Weights of a small GPT-style language model, trained from scratch on English Wikipedia: 123M tokens.
Each number is 128 + 32 x the weight over its row's rms, rounded and kept within 0 to 255. Layers, rows and columns count from 0. Numbers have three digits each. The size before them is the row's rms in percent of the matrix's.

# layer 5 MLP down (transposed), 512x160, rms 0.242, rows 115-201, columns 0-79
098:161135117131118128073128170077104155090125087143116181149153085167163094158125118087171093155153140150121135132126148156122099082154157140165078148139127109179113139157187113153105086162102087108200127121130182081097037136085138156134078153
097:129107138114095162144235174160075119135135163183127133155102164154152092114094114036162126085142077100090136151129160120072121185142098120081085114082096120108146082160083110153118122177079168140146152124106142081121123120102185118159098066
098:135100141150127151120095071138120133109143130112151119102202102129154074091089122135113095179142180137147159175184120146124170098151152117130133124162163158115079165141131095149089154167141185137116147132134166183144133117155093113125117195
091:161118085081126149082102147083097158145116133102179160136134176133086080073125193102155090160120130146111162180151199148148148151099129119159152135133183142109119139118155185084108087154138056100103081127103131088094088134097079162146133072
100:144111132138130127139189190105091182123132154130153119107197128143146120164125145099122147157142143129038064114127147186130159105110124111124126141116097132156145118108104151140137175150148153112167124197121103112007124141094161125120160202
099:106158124129140091108155172168168091164136178129117105123074171158165114179105088064047098140147180164126032117067094106180173078089126146133155122079155101139152143119129097123116071139154079161120106148126159164122130113114065184145124148
096:154083053089086119093097076140072148154067156189114155178083123130122128151145163127129138111165150083123114121108104142152120180170107091113165161098142124158106138078154108122143083117095098140137093141177159093145160142123176077116097109
109:112158191131168163103081154124076102158124121088147142101090136147151095109073165089109153133170100113166129146173132114112072119117132096092131133144147120188157166150121151150145127107192142129129104149169150115132078143059113196150205160
101:141081125192134123083147202158089140121127185143074142124113067070139118122151134136129143056123124113108123078112141123097143071098157114136187144105131196110134124092168123105046155147122117144132169143051112103070056129101132126162153146
109:137146142104153163157140057066114173153109134146124138150152109113098141107201211145134081112118159150142170092145146160073116174163163138053106135115093173150159192076169122205082091186146107132159105117155108099103104067115145141132107137
104:113094177068161093170159098130173148104162155151120172105146126136114122162173101149146157125128124152174122075147137142157143085154134137072152079122147119157124128148120095075146138119101106127197104178176161109157087080122121177093140134
092:138141097147098150067153138130197140128077095111160151087194133122125137203130084094157107111099095096143158143143137093124099176111120150089180034163123080112172165150152173163170142166123102140108117074084165147094147136129177146117129111
099:133096204105092084151159087126103108148090154141125163137142076097148117089076132151108094132088150125154131182061141138123176117085154104069109127123097088150140080128118115096145192182186128179109146148093128099155104074128077158123234184
085:154083129210144128104143170115145189134156100141064139157202058107148090100117065173146146137141088147144112129136130138198146134079104133091113123163140132076136117096135142146184148124110127123080107171149118092141108179133098172137136184
103:134057105139154113145086067193120120103149107107111139167131112171141176112091088170186158151154099139059170151194119167120125151098122161106087159085109086146160148109153130157086052116113166159154159110154084128146151109140170145172098174
099:101103094130117188117100093075140156162100167122140033099131114082152076148119154050139095102107096149058152123037121162136118106172105074114116135153129065142086118070168122129065137097125114179108151101137122148103143102157126162122108148
104:108134169157172142169103059149102116067160141062141139110111109105132095069144115113133122064034159093131107138097128102130101105147115121169146099130046135163128126116121118085094080142119073115150133149111096110107142118074165103106145162
108:136091123131164169163148124189128100107161110109125136166178149120128146130097130159166124039122135169139174095147122135127157151174073078190116074096159101144110131108157102139084113129115126210122149146087164166126131114129158087116148100
104:122177194153126162211189080183172092173104142108149109083129108107115090139154170208138099083117145195205156095125160095096154178121137096170158121131140095115089118133162114164103070108176127148120087128148128091166176102185152119158141160
096:135094138081143084132147056106117124136058149190109136158090164150105106163136139130120102106121123139116116187164161160113160141140060114075095069154156144095118135155130112113121096149107132146107075194164112139173114214100168094056106146
096:135129102149157075151060119147111107154186156121121198139169116134084145162132138092125106133084099114103145113183139159134111120106132135129126131103101118129166141068135092147185153112081141098016130162076104124162146113136139177150129088
098:147108172133155107180138184120165139161139179135112137142159159115114117147143098157160129172122096186105131136122130090114056156173119049087149128090106162155066110096153152083206103179144112171163104069178174098175197143119137150134107138
096:169140126134180136142108120099119129097057124075087127141148144114112134146157131208099172126101109107102037139140086145140104097162155093081157127128180120126147135089143134080194123055130103128140051127191125118188108149126125128098130113
105:150059144134087085179074106146162150088148149092079104101100121140109084130157166150201097100098073113096136165140150151124091141126112142121101176084108171159147091147161139137106151178114119085163184165148105113164199176136165192204139168
093:121099111160109134100156115159063160135099127135093068149137111145113130159131088058089142139137123168065128177089101118103134102076079169170102118190153176181100147160140130094162067165109161068085172130088117103103135138140143125080151121
098:092170122160134086109129114001126168109135121166125104160149082124092135114147093122110161174055138138152151129123127159146110155129106102144113123089152160131108110110095145077059149145153171109147076068065124186122155093139124098116074102
101:160130143154141114187189155172078152128184117170151114128119104110108143098107086122160089120095131168090192142096073132119121134109164154162126081145197070123196101096120098093156142160085116095099118144114133159167187120091146100122108129
098:120112107095179193177167056122191147158087143169148124125131129018153141114153133112126183188147177167158097183105114075125090122110111062151146108116154182157168127164144187125126145072124112103133061131090161139189047075140198124123155146
098:156124073099173133156154143127094092110082062087092104170116064117119147128118107190100064131130114120121114196114156120132113149106103156101102140152091040154103138142096129115121124102124171169151150131089149138154151172119116125151117142
106:148155119089130164099180135108204135130109095075176112133157162097109117120087100096134128136164124100168124103192129108118156127147095092123082135171076073133139065130180109107156192146163101117085138115129121150087113084141146144091051141
092:114087174125136120152116149149106102102139155114166065146110130179158156095118096142144109088099143134098130079076162127082174189081124195163209180095104135122155110113138155085108108108134114163131138109160132119094112152134154136103123076
105:119127118076182127053079132144098117185090119122121055074140091152106157132119178132154149145179110143096148111173130093174118130147164137128111201117087102091136104098120144191148126124128158157137080140069111087110125127164130139082110127
101:109063133139158163113132112102125082092183166095150116174131114148096152102063109104100148182157016134115154110165140130148096152122134077137165115108158139102141138120106091132131078161128134126117085164193074055157141117137089135140149144
105:129089124151104117076111117110140120124180044090078101106150121135117067157137117109108169174150155137144097105202130103102147067096147126146103178228109101160160155149219152137121128098185117147163113070147163176121096151170112098150074067
094:168101111098107175132113157113155086152096100134169141090108148151107084114121132135123151171111126126143181157094124055057132087096127196149092196144125202140129175109143126109093158133137134174079145133192124132102138187132105103101108158
085:125192139210122102140126073151130087120203092128134099105123140196136145157163111097157099097126108092114119086147115146131124129160179114117133100119057145174165090110160154138198100115142089135123148140116121153171153126191139117163074093
109:192114160130106116086135167110180124100141065151148133174082075104149106125134098169106148159158172085120060128097142132134098111103146163111111130116140167141126099152134115131156053135100210143164099151137115117119132114147137139146087143
117:091101141108134092159139108195146043118157095138092101131139155180084135099106173111148140067131068096161173048075111138087173152156115176160146166112175110127141155149107159102119141104128091229130148134085148141112088144194113127152106183
090:146076160115148134091086159087132118101136111178126166099173175136159083159135160118082176108181127163131182114106174111099089161119055130166137116142132103115079102159043137155163158130119125119118100092124099160106063163108135183141151188
111:152096110123080194200114173212167190096137129105122145096183143150136129176134140139089138117096148100191142119187142118125156129069123153177139118120111130147168095178194151161143144106116103120153166159074079105170131072146137102165231142
110:154115089118108109165153061131174109124076177096139173133135113134149118144089074089155124133181062154087082090106116144116168130198165146153162135091104122092129133139177137126117159106149118104129129165086174131120152149186125121123116102
104:159105130124103176108161116132122145135133183078185083133110103183160167101053076091102092154165186090118090093114159185085101133141093194118129157119131130153110162164155133130139108113133082179154052092117133138126147089073099087096061074
099:106048179153141130190103146160060117151121166155090123089132132103137096156105064121155148081127164149093128148164093086177100113106106123098130078061103140128120133125145030128179125130151118159124167134124090117034153091136125099152126155
105:175138139179152112151183125160127094102145112108119215143214106090084113122143114124115111133123136166127114105145148120097125083073132099086111084128085157123165135128138147113161096132182126075193100138200079133117165129144124164143094088
119:137112138146062125130144136115111128088109145146118148147088120158159116139196138179124174105160111073129128156166144097122150130130183075120190101184089110175128135140167116137118118137071119095114092112123120116163134090212143070095153090
096:105125145171129127151113113152152153150157137110108081138129129117172161111199119069139169104149080133050138122140140088121136107138127111193068124160133169097147119119167122172187113122150113119128119128131132118081143139155176161090059122
106:072100172083152120117131138176176089169123082156144153118091102083073152083154189134135108112192105101117116149108100140091178105116122099167061193134085098119124119156139178105200110137150146126103049168099139185170112147177087127167119121
100:112110089134125165166143159103090063097175080094126148129073146142104153155081188133150203109122111134106122132119157196137121152102140073190137133076113108143154199127165134099150123143198125141069182186150096112151149216136116082163115163
088:082143143182120125189098102141105076119135146028093082121131139119116112090102125161159171090163160151066091097123117102156158107105115183132102135078133076125170099119081142149128112095149097144117173114148159096094167063111096111195126108
103:127145124181153132108090144059105111110159135130128153113105092132069100112126162137129075144114144165152150112151126106153144115171200122128121115077155126137132166100153136130147113139193148148145114110127140120093131124074138112176109155
097:099147133091214147139167192135093108063117147168165114158166127152105152130178094153150120114116053158106146119089127153147124156073093163111097139126107083120157156155112113140149134167122088175169138177122059128100143148107146235137173169
106:161085120106114122090107106083136136149094089055069140147165084113071124157163137139123070176119128091107110161059117132093106100140137099153174108208159111141161153133142102082109122162159139127124132052131138140098077143150085124139122195
093:154080103105132126106180169046134163116174114183122114061137139125092063169166140105128124092056163143167093140100116132149116155072120124103068144135136149164130096117071093187165113181185140145171121130128065172135136108167145170176105125
094:115140142173147139121131112120150107098108112066116098093152124151113148061101139132075085123140103127118152100116222128068175131095137164156162228155171120148124159095117171124130163142109157125128120115144163100169094090131125070160088105
091:128150207147142212131147111072094085097101161114089128161160135142137095147141128161084097098149150093095175135130061150137157098114118123081102164159203082102126102176072096118136076161096090145152117131152164142134103114114132083131115130
094:147110090068177153143171149139116143085135102085133151148132123135159185176122148138152167136150116140100116110160152105126063069104138145186089107153092159141162189123108117135115141160134175169089121122114093148062166160160177105178109097
101:145106123113111119186105164117121164098144087123130183151073163109107129142127182203088141174128056128132119149156150107139174106086155172134174156123146078135097095108072161146132224125145154081085086106100175124173119106055091086152142132
104:184107154120158106173159106080092114075138142099124100115147154130168117135202128167123132107079189119148143086091149116101129171095155127164109077138089122133116132149096125110116077176143128129193115142133138116088148070139048100132127067
105:149126131123144124153134175178117184108165133120183146094091148111152120143164125105095106134106151114097100059165026122102126186139229121165116118136152144087070066163148139132148105141132079101132176126133162112112119113083195120145149179
095:127118120128110069140104107131164098176132149118101148123079146121096165136103146111104124126128128181146124116141154114117093211138153153113095143127120118164116088122153151169138126159139113083149185093181115125122116166126166182100062113
098:166096122098160147098168142106088072109180173149107083115165126148121125175144137047089207103102146097150095110099173176087080164138098155123116163166131118089093139172164160169123104178137117157163098131157136131040213113161148077124144104
096:070146171126095095090087134146160136135140144164089124123146113105077129118132208120057107181139109143088072192111176140203105114091170098155096108153196135089140087147157111096128157150122097146125074161134123086108162139102069106131108147
100:155131122143144125083125128136174100142132171113138083106164118137022161133098207157137142118104100041106120109074094129075102101137143092132104150146125176081165110136103100138169072092090080135092110134198108136099227151190141100144113129
089:095155158156119168087147180131125094059121126146159140135113133082158125190140187127159143144059150100126148112178169102118113101086155155134092123199117148130153121145116126127138184108093214148148183134090125093185102161046127083124122154
098:162109118105172147123156126114097103135153153066132136108135131177165200065119105050098146110076153147180084116089139093140145165118140141088188146113091153145151156131145211091105139110125143141116133126193127073120129111133087143114131092
097:121145114116125099113128116142085136109126124070137152095069149164109084110097100111113116138103088165125122067059084180124127136185154090029094083118147043080140081138120168129000145124113150106070120153108145152130104156123173120141146078
112:155148127107146078143127151156145102125098145131111167139145149119125086104182160145136093122125133117180167095152096150126092127120114177155177125074124169131102171130151138095162115124101156142166159101142103118085100093189172023153162136
095:119227158140172107151116148159135130187128136120104139158059109151100146102098139147091133140131144072126204128085133156144115132114061135160078124198169124174126188157099141122058100142116127121096118189203136119110131143110112114150166130
106:146129114140122163083146099078128125124067143143138082096183126098123137101105226191164123069153130091089151151108132131077108183117151192149190131141144095145121142077092159121110106128104213087179152161182144134140103123129164105141140070
091:127110099096081136063113097149124103114149095117144127131122131160146109096120150114164106215141118142162128103160115106160109172151132063138120197155146176152069143152153143156098174116137147157157100123112172193132123123106105109128179088
094:076094111176170156116158132110182130078130189169134161172162081129141092114122111135121142148112114165121095120136151090162127150100135178119142145097182047089113137086084169099172133117140143122121153120070126110164097107099124116107129182
100:145068133172150104148104081145160125140058109140110104177192125060116078124119063189192142132131113145124129177163133142121169160115112159100154173173151115121154139182182154172128089165148171128095096183098121186087140113121163134118071157
099:100143136089123112104169167163126091067122154105169144108144162132135162139131142164101068138144178141123159114187136101146104119110139106146096169151121183137124156103133065147094186107109115042137190140140098165134076183126095108117139042
108:047157074189162120119094154125088203153134135094171140112144132193081116174156149131109110141097133127156148123145150094122136077153122094130108095083017115120140118138109116138115099145132146176097100152120124144134142084117148098107184112
109:121162113132111086172188140150114145140114130155133130119103111119111136146106142135142109157128041191132139148149097144068185184141181146183081084105127164153149081172111134128120136172095105110138136133108139099154134143095146036153128124
101:144115131157185057141088190148087115117175158109156076137091151129133117135115083099150167090138120028157139119106107107085140151155143124118217154100085096121119118133111136133079099163155135121108115136089092163123094044120093086150100140
097:088175144100103167112118098131093122107131101103139182149142160143128166126113129157163140153119093096078155124188079127154069090118143110017120143116149135127165050102127166147126105129156118094167040066109149155097096150086107147148126100
097:144180153114111170158162135109138105119108128067118138086112228104177096119151113124101079128127139160100146149132122164113132120100110191105087171125152150145132134144102136104094141199150129195090091078088134147117116138126183086151096019
089:160129121073118180120086144124122142146097119151113117091126136124107142103154111108091151125167133106111141087112101167166117078159107140180070179109110168135166147136155085158103110137080127054117111102120142095091155092107141105093114118
108:173131094151178120112087142111061088119156116158100104160119129114121060093121089099179151100044150128123105153140105108205183172112113142129138066093109174133117142125170107181121126072124114147183144151189150105179160145087125181116146095
104:181239152179123115125151166154120094118104120097104090070124159108096101158142134099127087085101104123141162139080126156121154105167138145150069099101136131188066120146119126132137124106132182107162132218175096099131163142091123176119158140
091:129167111165105171167157136110101114184131087084108161116118154126123091147095163114114138140106126102182105177102103128137126200105147160196185106115074119115119141114129141060161061146081119144129082100113145148112100092119122176118122135
108:161140068148130091107162128079062146132083069103130104109140180150155086105132194128136156168155161091110123135137189119184120118173125101135154154117172196160087124131130123098135126087136106052158170102110128093151119124171094102118172062
090:086142117108134124153105133137126180144122149105155154172089136152144162169134125174140143143146171131129156118103127163175155119127143161175168176099108031067113147082100142185123120149129112120147157150159097116171168147123187128156114121
101:133101116082160110109084085147112131064092135141149074154128158088041134132113070124092080126082117164133106144111084110149167173157135176109105091132140130133037192167141133166142092126148065126096170086097066106124171132097137181129117070
093:145130071119104110182128117109113128142183129115163163159130188142159156084113135084179167162119113142146134156116164152156162071066159178145157156121110134114107150092140095120099175076171140125161068136106219117091152116118126083170150066
109:141142162186151123153154166153092172130143084162136137157146183098124101183152131125164123128095068131135143141108133166132109130181075128133153152119099132162099088119178137124117145102153071122138121146135139169175168168129131139071105135
# layer 5 MLP up, 512x160, rms 0.258, rows 116-201, columns 0-79
104:123146110170139127120124152182134062146069067143090132118061181161121130187138126122132123135101123136209089160046122122138100147173116110185146135103150158170105141092174124127138073134061055139134079126169151086114118168166184120107128076
095:131064130108112105195178142163161084137132135174147134085137125136184163081172106138109103101131078152120128139146081122074099117160162106107058152115105107098155120155098155093099157113154100155107082179153095182160080142150079199147107130
099:127120081105117085128129203140142159157132137139083112085146117139099089123119093157159186142120120107124160137146107165170052124151076088181112128124098141111141151076062181123121094078105121132104145119141129098121157208116086115129101122
106:114178092100120051114152138114051210136088124091113129169088155128122057078188187125145109114120130098130093093121126166126155157141170081083159149161140139123158147150132116128164155139158206108161163128161196158125096166137120122198174158
093:122101082117163091119161112095079167142141159112169064099151161191090089176144131154143166139157102173114129163153084141092166137142170163112197061079154147159118118183117082148125155128125124155204115129100101158155155107074138116188143106
098:115106155123193145128114189157119147115153121127101083161104142092127113118092161160191099119073117152102125133157087135165094140133108113071134137139140110130105140126101123144157112113094125143127166139118138123128136125142104111135152100
101:123174102191172134140164105055069124143112121111134141087106115145207091144124184069113143133162112141102200111099118116113136091197149110092159086083099148077142088149182123117087105176109089095126086147126141126177127132174111140110154143
099:159116138124138065088113137136135074158167101157148148157138136059158174112183107141199131156147164095123108114065150110092142118103141069106207134144104123170129134118123108021145143089126189122122138117144089120163096140157178089075103102
112:101117141073120101114082134100092145161085176138128102163160119099113111084106078151164114154123116137175139102154165137127174124162141098175115164111074137122152091077089131152068137066128105105102106119048133129101148113104050166104185139
072:090129150122118099130104107134160102070161119088147183090148108103142112129154093152145167159094118131096106096092158144161157100129114154129164136085060156188107098108126085176123108152118191140217164190162161082063121084164127137120145137
093:135163114092122107078122102096062137159149138105079128090176132203094120161130105086152156127119131090102083076208154121129109162114079042124149144086091089082133126098087128062118144121186138118154100164134144123168153190141179171130110130
104:160087157141115127197103102133115144129153193183067068148155114120076114137164117127141132065150098156133133088132141100102116089102102114125109136187159135183121093186123166110122075148098165087175091095177099122161129069165145129068080144
092:101120151096119123086141095098141126159142085143118129107122135155134052118109151167128118156108107082114176088134174139160133071137135175107129108143130129179159131117137055086096090059108144011176161106131142144112152165164146083125166136
105:128128156096151154105122154067139176087146129086120125127102117126123148124102128117138186105152185163165097125066160156127124131138084090119151145080164087108142156195118156065122098114158148125157104180143169162085069143131115146179153136
095:118143149077171124168050105167199116147091180094129156142147127159140109133114064176206164153109119076143137116174100085122145128044156104167164149133135140187131120149093172127143147160134164181133064152139101077081109100188096116058103112
103:059109108175174156139106117152072137137086146133118132131166099122157095179152177110075150081082138141131145153108092137109150184130120163136116116165197137088139078093147132098147172072188092068125115093083148099140132104237117099138151127
107:087095124138164074075131068078115078104148128101112129110174137088085160108161095199117068134146119164160114067121183103177090096111134168091133120158131117103146105148138182163127109142094133122128133056131208094086184105210137159102104144
110:160125140125120148128122108093102060115154121150087088159124126185107148198184202138105122149163109126115150079093099131154119120160134169188186155079093119148111078107127091122176152117157136138167131145160164083166096156144181100105109190
101:083109165098175126155133149118141118112077075132083106162142225105145135148070115122093124069060153184137137149139106085117111142071134136093142139140140139154132100158116158102091142101035149141103136154144168074101157148153123059067150136
096:133066107149177110083131102141164204140054163107114124169093161129157124171197146139135080129144150155192072140143107145092105114100162117099113140127131168156149122092172065130128145121103083115170091082149166158082123130123145147026145194
098:086084112080103124140127122136169146126157110136166095148120152121131104156133108174185105120106170112166121155130121164130143177076160150089163144112136169160097126103091162093099142114123075152126164105071104112083088095129065066138099115
093:133066105144213134210155126081165136081115182163154120100152142128123066123093159093140132144089173110110091173139160144136151144141133125107146137085121173171173149133108115161152157115117101150112184102112096168071099122192139132112199142
104:142192108097083120177122117105082169167124110069103141144052139131113125122097112178122074087115084091134146125090116155087076132138091167133144152103098187183136112113158151074117148075111128089180151128170157152179103099150133114182197159
096:123150140115121123191163207198137122112075110091167122114098128051089092128117117105129068096142142158080139105142105114122158108201154059138115128159139095151138127112104110116053136066149131147107114136148121133168161144151115149157139104
100:143127184098184139154182154107012168130118115132108137142065131095134090117131138097121073182154157180151152117153140127113128098144182150073118114095124170092155112094120127156174153081118122139128155135172160137133102134162136121137138147
101:097104120150168145118154058065175135125116145067142180132066168115159135163131079163147131135064113144117178104157123124122133155089143107110094087135161150183089134121164130144123137133188142138169124141125255080149091110155161141105171161
097:163107114077076170109160130125119085128139121152180113033129091147153119132145094110083170073179131183163120118148147104161153071095062109095149162177111114140167120150103152117131163076131139124155133132152120151194124149108151086125123177
110:156133171114141150034132066175128148144166189124150136131097149164153126135164121134112182090130144151152159099138087144147125059121184118072191115121142152159131087145133171112162073177109156125083173135107139105134148083161130118137115133
106:172111133111111137096132176114129181107111113134152097127150148121155165185099125081142150123161142152167130119150130104080098092143107130121155148161152122134083129181151148159108118109156121072105122169162094132149120124150159144134131133
099:173148145066130109107103074081142091120109120158134146196118146158113124148125058146126177118120141138160133137102124164140127056199094144120111128137188128134168139133129118131218101090159139070141093212083089072131120100130128111150149175
102:106053129111084093137124095106116108152141122152160147066107169097200133120129087078162120081075143110170178083192150131082176149175175139139137109154118109049131157166110121126101126091135168161149203120133130132178155157152153097150120175
104:145145128058150074126116186124108103102186129114168168147117116116169105113139132124150086093151106120133151069090155134153138142152102080187104100174107104077079143206098079134186111141083093117096132121176109030115153130122178184145127115
102:129134124142102152104129168125156139108135161150145135140101148130119116192103100120133116157111115146075120140033142157109117131184136163175164136099130134115153093145111128126112140146093147104124078158155078134057107133098113159114139148
099:132096135131118126154105135070148108178121158135141133125139130129131139137128157130080139133166053073174109141117087077158188071136135193084136134161135144114142111121130177127124111115103154147090184119176173059172135084145127108138113106
098:119151130132131142082139065116134173133117113137131160104126123113116113097082162145148189100136153177137143164168097112096143084168119126141138180145102094133090117152159127110102188073132143165161107155130111181159172131126075022121090195
103:111081149109157102113212075129104137094133154149123122111103131141184118169067112110095147156131114127214150126153175146083137156148157123164145120130126127143113082087162111167127141069063148109104146066188190098143105126097150138162163123
105:145157054059120073148199144155087092121129133164091111151173132166077133098128134140133151131135121147125156101096114145123063171119087119151197080067108135096112123124097139143105067071121103145107176175146141139169061096169154152097088203
091:115080119163147100145120083092139123119149103163115194087140121083108168175144113169146108159064199098169071094109129152090135188077110096154189156095076169104080115066147121102146087148109150182184096185171111135113141152177121149149101155
102:128148121134124116122138120128111094108159095103191137151142184156145087145133117148081190108145148095124109161160073111146110084141150150139114153155159141085108141062072107160201087116117113070125073163187191170176110104071089117203179155
109:124178104114172136168153164106126104160138144153144100176132111096137156097113154102126102103112157105121138087163134115119124079143195135131127127154139111102088106103169160089153132074135117113152166184067225140147142077129103134086175078
105:172107147079111115111116085118061157103096153164181076191077163150161142128138125157116184091121113171167065119161169110141140157166089111142137141053148089132086137092117123123149152141120099091100119118102198138226138109145150146134167179
100:159151196119147110125167059112179119165157156084173107132070130175133157124120117202151150089136140122139091121094130103201068122137170087077135127129141141019174111133148145113117148091093165129174138093151122173127092056155116109112182121
102:125103105103119100128131142109167125137118150157105117112111117137166111206158116137058133064062135122089108119208094086111110118129137140060119106148121114117106105114150215110141129057193127108150088123201181158081078146164112117170139131
106:137083111183117100119139130153132151090163141152151043111145170153052116166137117099136152108110133129129115144093154108167174108141183092137111096196140064099108112110124110184068114060132075092150157071097132172152144121149129133117125153
098:130159124169093165106159112114151070181169055150111147118146132192107139201124133146091106138129098090162134091147131173191149109076105047100202160088096153151137110094167113123133144191125181112182164130129132155128099136194119133112124147
099:118094133125127115118110169092142133125115088100122120141123172071155137136076127143136172163156107144094189139146140129128090171109145118137168177173174160116150153108103193077129154121122088110137105095085120106125057086081059157125173121
093:120095096114166145098098082079068133095097124092100177109165109067131144109078157059095121134174174127151135111067127169058112161171204108114155146069100123112138180112152119145137104139156109131161156173149108116170160159168093109172141085
090:196120150146136108157116115143116114115100196089149170118104034140136146101146149113071137146156094115050099102085122161120133113206132142131130135092127177133133141087125109096160124167054155103153090143125100134130168143112150157079131181
106:147127120116159220146150095107082131084158123089111156148124164121147140146167118143125131087140187066166116191106147141069072141155119087101179121117144197092158145092123207122076092132089103129138131177117121114130111088148141193046117140
108:151117171120113106140127124149129136165111139169100084078124129127152163152079168132090166207082184185180050107177140109104142085144159108082122150155110176164186115076155153140097141099129115151150129103119150076148088117119071115102148143
116:117073126071152100177114129163151138195125170125166140088088099135137124181071102196097166160155198136101119172140178103186198109127121100075148133102156149090165171134096126150128112114095097098080115155153126063143114118092088127131131126
092:086129155115148181119166144109124103109126128095118212140061143169168193132137103165157179151127145142083063119167137163102041122097158143156095082084167089074142116155122138159154150116105158121122107141126167109113099148103157129099107066
100:134076110124107142146077136110170157163171068208157097144160141117165158125147066131164163106156153104126133119118150116085167158138162172134151094105127098119111165137117111105153147135148074092055100136177135141142112128126141178092142155
097:115118162084158082115129064122123146165185206106170156112095124137062167183132108184120155143097138136188110133140147076165108133095161069087130171162133163121193082152100156184114130125041141137199173109074123115092117086118135142117084107
095:095106164113174099104140177159198146120145153130135128154133153136158127154089137125119127060201139128119149115191102113114132103170163150159128152158092112143096088128140083118113118154130141144099157124194138134096026104127197165147154136
098:116177158124080130156174126110125134116194102160100090101136176146143100104187128176182094091127176147195128157120106119121129155147142098069135145169112182155104154157154121113170049085154077139110139162137164182132139099125124112121170125
106:175156157048101131134101167141099098123080119125111161146124149073102129129120148135120074026121117136132110147140123116120165095116135118130127121189107106065143129127139150106139081092154151037137171117135160149142098131194177134152181167
100:153109132079174127101159159097147123155151147111020117157097156157091142156127090124152142146074171117136126139154169188139100145179153104125117145075107193104125179042088086161083170102132120178124118085125116108146165165161131113083140146
102:159120062141166069161164119165147125155111138102130118140173119183158128142102090180171116152102185097193109157129144091152140104110116125104064080124156106163140146103093137120119076066146142097188043092110126160109132134131153116121130242
103:118101115120093098169158146135144122074157189161088124110142070104112097157105122158123077129164150201150100200146090075144167144123146109111105123166150058162079068153101166136124095124152162153160116089198179084102113139120106152153139162
097:096165140114090077164110064106103148154134122142100083176110154142131097185185135126057141162148092070157094167149154156161157099131105125108165124102117183054068118107142128116136124117143136164200133135155120067181104081133094079082113107
100:123085099138160159178113115133120152167171153168115171103118126191041135130133120133134143075158154099131126095113103125097104135092104168106174121084165109074115159077069089086176131093146139118120095178087222081169084126192153138139152208
099:077146088111125176138110096096116183169115120078155052105134152117077136170120128147102161098141102174175203066130103141113136144136137081178181116166139148134110152141172205089108084131140099133113164178083169155149127109170172104174139116
105:181158139179101145108063029144186111124167155112153131161086155113128110153135108095128128179186117138138080097100098082117135112106201153170117153108126092192112164054147107138163116101071164108150153196131135115092164122119122121166163148
093:083130119125114154099120078076184146120120153168151116118106078171145127151152164164118069082075174090152094169023076158112088122143104122132073091082129105196090105127177033140182139088120155124166128156139175120087157124132180133122105174
099:132147103063157106151092135103065129148133136070075097099139130126144141147158140099061157118185129115069151121124070125112099152133160138086156124171111116164131096153193165128110121144157108112124126040063169148123062101167207155160137143
100:129081102128105095098145116156128094151109098114175095146117164105146148148096152101102152134128138127152103117120094120138119180071187120165177158180132207138159119144118110117146129094091078065122127155225096105104155132108169143104172075
099:143133124123139162125102125119126101152115145138124107078187109146112193120098168113111164145152148099165139166130101131057060125089113178186154117132083121084118162133065107118164090094097160134165130089202091156140160118137186113106155150
099:151152169109127077104100133113137154175130157138109114136165156141086112172124136177127148102079131092132142098182157140171156181167084080113190086109116125112196101137120117081109102057109137118075194192170087110169145182142147114148110155
091:105105116174162092158077084062123136110137123100154101094114138193073133161134111160138122145192113081134130081115194116088054108139145139139142108098085131147123136174128114095106069110140103121110131122183156137128081143190162142039118194
097:155154141097098084123102131128139112139131084149126134147153132106204071175080103204138203139138184122138156162138165138072126151148129161110152180177065149124147117146130121172120053130092120069170122122060159128137139140196114121136109141
099:140208130110115147120131130131061108119090124084082147148121114151131121095064157180101122116141111171125159086125168107115151120118162146164162136173139202138123104187128109108161089113116156148141105166121118121191097073147084156093150144
109:173085132137172107159145123093119176094122106166095141088150159105150180135110150080084110059144116144173101089124130112131162117137104111149109192181153069137078127130130095114156121155139107141126122149129121092125146182148126130137114092
104:152153119109142075134133108135127097144160117141077164136155160115150129156148129084117104118147135136171122136148074135151135134082168148126132089134070141154128114145156083119134110105086105114036099187109178129079120105146161130062143133
100:139138159110161168077152147092146163132085163134200201115072138088167153120228121062134177133111139069128135120144125166080147126123080089075137117119080086159124166107100129189127106103104145132141103128150117089078131095085100146099145141
097:161173133148142115093147184118108139056150044090166133041080182108140090202129168089160081094153107178164188150124196107091121178104126149106177167105091135094108085109183187096115173076163118166111161145132176154123105073144136126112112122
097:065060130132160167094147103046135167159116147079133095083101173136147175180125168136125104091177075110122105128066066150143127081080189156169141121168150139149103132112150137142158145112131123158086147139143127164134184188140151135148154116
087:097150130121145137198087141205107163118141188113119131128089095128121139103134179128101098109071134174124095135096165110096139154165131162137087156099099100131103135122111113119124158074149078169155163142166110159190130184124227151181139142
107:175134102144140109153097056086151080097122145124093109064113158111135066135162161136154117104111122191112156185177145163104124143155110166069155080152108143123163113136118118133112131059114103115115189072123142123082110177124162123129158098
097:121150120120128159164157107156126029131208138083082125113075147149132115110108089146103140122101168132153143138066083133096124178107093146191177126074125136138169113151177148096159117093085181071135153135190146128132165098167153100093129168
092:099065156152082083166124110097067082139092108164157173097193168176110170121146151093159121105143116142127102091110085115106133123161111144097133100156156106091105144168121080149063120098126183107127116115142109099155128162101103122151149126
100:117137087119123154159144141095138161117161168107133145145111079141075184151161112223124119110129096173142116172114132087067167168124163138168093133212137097138070123094111075086114153138111141100179142184121167117104143140149152160115119135
089:090091187129140140133122151146079212175079129143145107122097132106111159122169116123182094125093117156164130117121122072131085133089120156157118107120096168179116159177095102096168120090151143143146072178181221126129187134135138163123098136
102:119127072134187122130166105077088144135083147105174121148078173107123170126124143113114138160085084139131089117127133171124171183139182127094075090094190163151106088102096093124133082124171158170087186116115119108158151144155143154117078052
099:108160109111117031153115057165073114129135150148106156138124134075131159165150187069075157199131138106144072114132092150150113117144122113129123164120158137134116112082134178121130086130150120068157106131107144050167128135105095109159129090
112:134121167113158117158149106104098132092098183168142183186083133124099119207109142157137103113165134122118135173092140080091188144105152181179059105129142169108092143153104154070145173138122124132116097124126104127088128137162136142147127110